Each number is 128 + 24 x the weight over its row's rms, rounded and kept within 0 to 255. Layers, rows and columns count from 0. Numbers have three digits each. The size before them is the row's rms in percent of the matrix's.

# layer 8 MLP down, 256x1280, rms 0.0317, rows 26-76, columns 896-1023
135:161145121136131083115141152118116133132113111115126169160126132110123091122141163160129117130135106143108151148130105144124187111149127128129126118072096136145165129094120105127119102136174115140121129153169129129154163144101129121135140171147118163136154123134093124138142096168119128132111150151060125152127155081110090111129153135150158144094098111064120162167126144142126096135110
098:138147104103141134124113142094139146171088107127116138118112113095127102176135108127142105120134147169142133145141110163138089077094113102113148120115138124123114157109126169119149165139147140125138128118109152141126122128080117154127138174095174138122107107152110157136092094117096104143133186069119121122132085157138146118101109125135117145128099111100127125143143138126139144106140
103:186133129114157132087081120145123149119114092105142105130141131075095098101123143119121108115154097142059119122140158070104111128106140110146130148146139129122089136119096136155148054139128088118173126162162085092156115093123114089073110109097134132084113130116143144090105125163113128114128155138169115139112129143145107098174139115149146106137153116140184158084115164127131131108133
099:100126146130163107125100106139116123116131153100161066151201129106134088160115171109161136094145129136082110162115171115078086105093180118115116091100184156101141133177160149127133135104141095069128151121097141144164160149129121140149140136125103147140118109127133143132177144105109143150129146109109173159150156154088119118167126141153134084135129122118109136173115120111133165137126
095:090143131165123143177117130108119139147106080115140185136136162113132135124152136122177134099122137129119141103142093162126105143132088107146145138118095089141116113141176150145155089167165122100157127117138130107161167147111158101123116128114129120126096156130182168139096132146127162146131119132137152106140097129140102102145109139160157112109158136137079193125115178118132110129121
101:104151144174116170130157091081145139123122168150127132124132112133129108091133093128137138144127149130106156166139093146110137165169132116136122146154144109110128141110145141088143151143169087160130115144116154127148107121156137107106148143162089146153137140101181170144131148137132120125158123135118148126114105134129120169125164121158127124104158143097161105133191152155132134161128
126:127125093100142080135092137125090157125119122080135128091184138160159154164194112134098129145120148122154113099124151120134131115129099146080113135129137167070151113145151148115148143141124116132146139136141159105152169126138129114182129110082119087154127105138119130105148134163118134125113096076132119135137106108147117139069160165133117142171126169101090111119117123093124143119152
104:110122110124113095129090112097145149114074144123140119132130102131149160140151135106140092124108086095119091152151125118110091164131136092135102138134120085140084160153113136119114117137134105117115127113082135149153105159115121116127123133119127096132097155085124118084163146165133083118116123139145135116141143104118142167125129104117154118156159133080131159083131133126109114106133
104:101121116114135106144092115129160118113130112129074135109125159110097098099100122146110111164147114114172118162098091111118138142111164109110156114104074127116148176102081135157150128080107115140137092117108141157166105132154138152142145138140115165128067118162170116128146122126135121153111046147136070139134133134178130092128138114148090117119162130067116098123116126110097174096140
104:126115134094105114117141081138131107110070161094138140140153139090146107100133139147118102118115108151086103160126125099131130134107139146126101154164118124142099109185130087163115151135103141117128127126106176146117121124079173132150107115082115088139118085087134111106135148175109142099097098053143133151147131108160137116152160097109127132150108101132096110150143137128110152162132
105:112120087095130123088145111126094097101106125084136133135133150098144105117120182114137135130100109100115137135108150080142114092144165171122117182111169121121161157141157131145120124117153115104140142109169142140111150125145128139143120113106139138132091132117107130112091118175122102091128127169151154116142126106131146143109119141130124097135105124149126161098145106136145138126105
101:130125106129130171147135103125056154147165107094104147108104134171126119136138132122145162175178104086141093125125147113111149109103144150106146141143159095118130120086098164121133126153083164122135061124140114125115106131102125160110143139098115138066142112156121133173170121167126153148108132145137123109157116138131090115135074124122111096114120119152095104112126175113135155115141
102:114136122101130105093096132122130108157123081125127167148126097145130135096088110099126107147117121134110114111086145140153097111094133136137110127140159129134202163113157165095164166098163128116167134141066109117125135117135092131136117097110111116128146155067150141176107141106137132126076092157130125166129102143091159165148112129129139164123116144122080090103072141142131112098128
097:141164140085138144070137093104127086132103125126108111123129094111119172125127135107143133158129140162124186113117099160124125154102126132127127122082111110142139131093141142099156124129119080122141112162118096126131116153144105123125182158171110158109123145129158155104150114117126138120146147134144180119138119080127122100141119126126123133123102121119140131094076139147149127102119
099:170114146123107140132166191079099085162069087136144101095123110131137166150178111133123152102112155153115139127132132096086171146128117148149158140117152137071157120130139137134120171066141157153125148110158104126139107175130083150071134131141154129096155113169078164135118117147128116149122133105144127082095136161143175122118152126111152183130123163130138110106151132132145152129091
099:114107121131104115129118096140138116151152100085113146108138139134121156095066113123122120124187145135112148160130132147137095097120109115113142155173198143155142122133135142122133099095128152111143119107155137125127114175148136115112126126066134124122148118130147133111135112084109109107129154180142124108115149153118111125173125081107106107091124123131122150172163102129144140172148
158:121117144143132152112112132115138134091106151136122123148097100163098164118116134121156108114116154152100127130170119109097120105163165148131127149104125121162101130157150101117107129105153126131101147124167143108145118149118113131114119094152156150142145160124142113115145169132125139137160112166163123138151116143143103097142127147109123133109133135164104106128145120127171130174122
096:078136153162158129133115129145115158150171129133124134135147148119153160115112095120098126115146155095136140137157149145090116138133165182114130139111152148148145127135117121128118127132165098114131111132167142145093142116156128134086107094105134082114190134096099147143104115144128111137117140114137086144141152129132124151136082117098112150114125146131120171111085146111100107096099
097:184139102089158123113079137108100132153118103163102164090118128120140156130114112101079078130116124119127122092094129132150105123137106110126141139116096119100079120143160130127099130131100109151118108134153112092148128098109118132111099148125133137089129072147169153112125119109140098082101119132111157083151129108145111117163112115136139135124168126154142113098102107152090174102148
105:133137141091142164117171100125100123125106131137169117119160144149150114139123156089119148149147103192125118078101188122125134125154127127133175119158117100157150080151106126164123124120144106159182142127080151071102105095097106112128135090133141139134121107118095119152110147117137078196058114125110125127169142119141151105122109097136166103124142102133113133130171163120157109137130
097:130118125131105144091128066134148148147078147105158180145110114132124102113099123169154122128104127144118149139134124125112149133126118137153147147135099145122160154138097180104156111120132145132132156159188124139094101098114150136130144177102149150112127140126133114094113132121126114167120099105114103107173129089116132184090119108159110139126072111149135148108152125193157108157105
096:150104105113118118132139113152109120131113129107165118105147069116129160072100158138183097137191134134124129104119119161119191136106115093184146153149073120131126135186115149151094111139143176086137146103157125154155129129162158125096104107111152111149144156136122115130099149139148141144146119112142126126109172103124114106134139119148109139137146141127140181117141115126108160119088
099:141140145160128154141114146148103123089143094121163162138127152127153147086114138168147117134127147127082104144159122153116134167083123100126149107085134100096125128148114118175133160137101148120143157149141115129133106152138103158151124144135126152133125076168102132109110140112147125143143090101103103123147096160119150141121145102131156162155126135136136146116121090165128139133123
096:093134155158170139068110106115184128133162112099129160171134121151116116160154177154147142120100131186167080159114106169121119139094117099117131125103154120123123087113141138106144114146112162114105125140105153182101139130125174137116154158106128136129149103145150146172119118093111170142152143164147126135147134115136162132079100119116097135151102168075126130153129183144101106161129
097:117119131136129139155113085184122118104074152158131098096150172130074120117125112129137166140111123102144136151143160101127155198157179125135122147188149146160143118154108138121142141146133156161154145126133161139110144133170094130165153100147145131101175146127152142115145120139108121126151121138132139178115123083189133140121135104145137077150132112126160104164144139103134133168092
103:149133172160145135104161130177137141133161156128095096106163115138098128125105121135099134170109115138135119096210123132120105148145073181134148103101136118184113124164122107113109107145103141126132140100148121103105149128124078138083109133123114127190135134089125098119127131054144101128101122108157142172102107120180153136142123110106088108161109175113142110141089110131134153109134
095:151125107103117128103100115110105144129119162116093111115137114133141138156091109138125097143126128121133139153134088164133167135149150122121140094140153108123118126162098147093137174078141154134102102141128137105093112106132129114136098158153101111141102159105118106119126130104087114139085122148173125162124128183085120158137100141131087144125091123132133156146124100127115142143126
100:137157139135102150123118108116132130134126125177098149169130139093124112122116169129131087084128120099098099127112122093101108122143135154198107105080172148039142105154104121107166151131127166108135140162118152113112138113098135090136134100115127085155131128127130106176153124098104132114139123110119187138121108102167114113158115164086144102091138091117110117110094106136105093103136
096:096112158171122152138132155086115132095107106104113127125092133123118106098132117076152102120097132167080167173130124065161097118112126125133096126154152146095150102141135111133139116125125099131114147127173105140127179060142110147123089128140121120111130077130135155180084119119130134121169165133101190147128156128138113145155118129155119170109122120115114171118178115145102170145105
107:153128147136155088159173148136140095161132103096122135093158104156110108132190110119124154112135141137099140188111128154131154091152097119154178137155126088130187132117125088139130126153132110159118115127086114120147133109119120096142135089100095128149140151097125091131134145109125125142118145138134130159157132155081144126097094066144149090128129139093190101112118146155097107087139
105:124146119146124128110164141085138117131138135173147104091139106104162113107146110118111134115131124148145187130146117137096127144099126122106102102144096133102130104130167173104135153090163124072125108131128120106131143092148110111121135152139134115125126183125152190135137102128143112104133137078146122157160136143140081147134168125084161121155128119139117111124145145149119108110119
101:108152098131075127120135139106112179155140139157134108138146102150122099114146142129126107172050134159129104124157095140112143100105113096131132114144147144158154080119156157143133123156131123147110109116145131138152109171160131105110119166117118191122114132136120123155166152156168117147156121157101102123175128153165127133094092136093095159096119127129132145106122157140109158156114
100:102123125138133066140116122104162126127162162138149107114122075106175135123115134109185120131079075160087157137180128116213120104136090153132144121139120133152116132115135164122119110113095161106141166103147111096133147126095151094140172111192103112122140130088093127154177122105082131163126121135114171104077175107103068128162151097143154087145137100142110101111094114125129135128112
099:169100134125155111120146127136139140138114126133152122110107108109139180116095175137110121115130166144106124153151149161098092116174119074179080131072134132143142155093146108126103088130153133115120110135099139147157143155120153099159110142088118154124161169103108171136114121145141149138103090116174116123175140115063118129144131120091096135107125107129119134145127115122123124128103
105:146131129096081057131119159118129142124145110097134139112123133125080159168121071104112101167074111139122161127140126148124107121122146132162120093111122096120094145125125124150146099195143127116126119120141112115156161109133122139116152103125149116131132146107108119108141122131147148138107163135109181130031134100159092121093149125154163063116138108094148098125107155155126137130127
096:151143131150100092092101186149130134152146146130158139154118112145139116131098145118149116103152094099173126086158128173156152106136103104135129125114142153091129120137143104116137099096093108108131134119133102118115158111119126096110140120148100119147134166154088123140136175099123165104149150091127131123137128096160140136131138085144128163092115137139190110094141079138130138122129
105:137141110122129162131095138106149135095147134202121135130100114102088118125148122084141125141128172117187139123128150130151133128093157147112084155103169152118133118106122140110152131129145111114160098131093074136134125124128117132141117112131158114118101130108106113141135153106096156099135139107153132159118089131095132120118139158140132153122161139146147161158174114101103128129134
100:115117150129127133119127130104105131090135110108079128127166139128092109145136120109141162094120116145119130154111135091117120081124105140140115117125124152088153105155168124162133134077106131194114140107128126131122098138157093118106093145185132129137118149142115136126135131055109135103121123127149138089112137073099094127142100094120123135118125134183110096163065120110084146087135
105:142127173150124155164144100097108143156114149167087093168143114084086131141065145113100121145145127121050114161164146120131123121116136163191138125116185100122103107132130086138143141133106174161160114152129140135127109084155097114133106125127123083151150130181066076133127127186134185120102135140111092112136130112171136114162152163171162084151146116132152136127131128149120087147128
101:124131146148146119136151127118137129148092132115112132113132147114148137113129121124134106120162177115134092151150143165131163152153100111156130158120115180103082160173130155137114119160086132114112146125143097114150147128104088100140111128088162119140152141136127107112084114144117120151146126133168093124155101119101132114111117150174081172168153127135142136133114130150083136140115
104:124122147144102152122146117100126106155083120137106128148130118127132160129140155120165170119150136135135107159147126162165122128073141130133094086160128130087136103133098132132159125126148076131131177110109131111104098120182141165143165137112137123104090109124106170119132134129147116074134096111135111180122075128075115135181141137125151156111099114107107152137116152145120114089164
100:147120134106149136146129098152098147126077114164103099124121150112145092126171136121128151106159129137115137119130194115176089130136113144099134161137171115129156112139076144153125156092125148111111101120151136151115148157138136162161121099103129106104128106100150125095138114133111142090131137097104133134122146132161112123099113091144142152092124121117113087105112142157149142136140
100:122142152141186097167112133113109156109157118142189125124135130113135123124138093145128089123139143121102143103108119165099148115125149124113147117104084131113100154128112117127147140160165109119147114146121110108131093117080130171140148105108127145143139143111119071135127138126109093139102111156155112113112150129118093125138121156133133128122161143115111127146131147135144098095126
100:139114108132102083130110114109161176129141112124112128082116129099163125141126090101124139133138136119114135141163147136160111136186138135112112118147116120133105145120129165123104123127144115154101124094145150120125111093108178136132112120114124124165140105130133117120129100113130137138152132160134134094126161132141118143114136117106110114162123126145116169116112173077135130167103
100:098133149131113127088102130125123135091172100114126134171142144137150133164177123127101121129099130143121129141131124169123153139156100101142127138118107116132162112128144108121167120092120100138125099120148109133154163179102108108113151088132128111108132122150128143094106158137153130158139170155100152070143114126125125132102150095089083100109110117124147068175111067120146115136107
105:137083142136107194121116113107137082065145145153134144103167108118103118144082100166149133133120109128133123145139153147171126116113119160094123113184138120124132143091153110115083122141089137147086103109141135132126149162131113120135082159151128180134143119177140120114120125100129182111141142130114118151153099138127138154093131130125155167106137167155182125101142156139140140105096
101:112120072115142147123140140126138116106100127146093113149125141107095125206109133196105134120161079123142157106135123088091103117097128114133156146161119109149099111140099133152129112097132164163123134134118093154135143139162146115086142131184112115105126124119119175135133121107154133158108108124084095135113112122068157126184096130127120131135131092098105081116139123128200148119134
098:091154153106099114116131157063151133140160155108085130125143110124122121131098116164149112136137114128112124174154168133115087120153138163102133121115135128130133129094118135068105132133092130127111141101117122118154150142143166108109090143145155123110149141134110146129160148155150149092084091084106136147145115131165158142112100151093114104114135103164139133115123148116136091132116
096:123136101140111079113136098116128138134125119123125160082102142125154101126107153145117138136102151144147105122146134165108142137104130167132125124164105153118110106159111126091143154145127095124100114113146148100122149142132132107129100140107083102114096136137110141135127168069098133161092115108128095076096153191121138111109119145053115164147135174140132152095158129108132134147107
098:158102124120150110101142156126163117095140098136115103069141127121154149156112153119098114110135146152169129106110149138122138129107128109120116147161167115146167111128144133155126121161165127087141087131137152124094118125119156128112104122143133145146162099127125131129127123167108122139155106119145116147088129158141095163143090150083148106105153152145099107063139142162103128129155
096:174088125091102115131118146106124122121124105132141140121146092114121100100153136101126110148128090117101130132131123169158079135158113095128105148121159114106160110154155136108135154142072113172131123082122108114150135131110078145144110136146146123157109170131124135138094139123117116103122137089112132098161140096137069110090116132103144150123167105125124135126138083128143170097106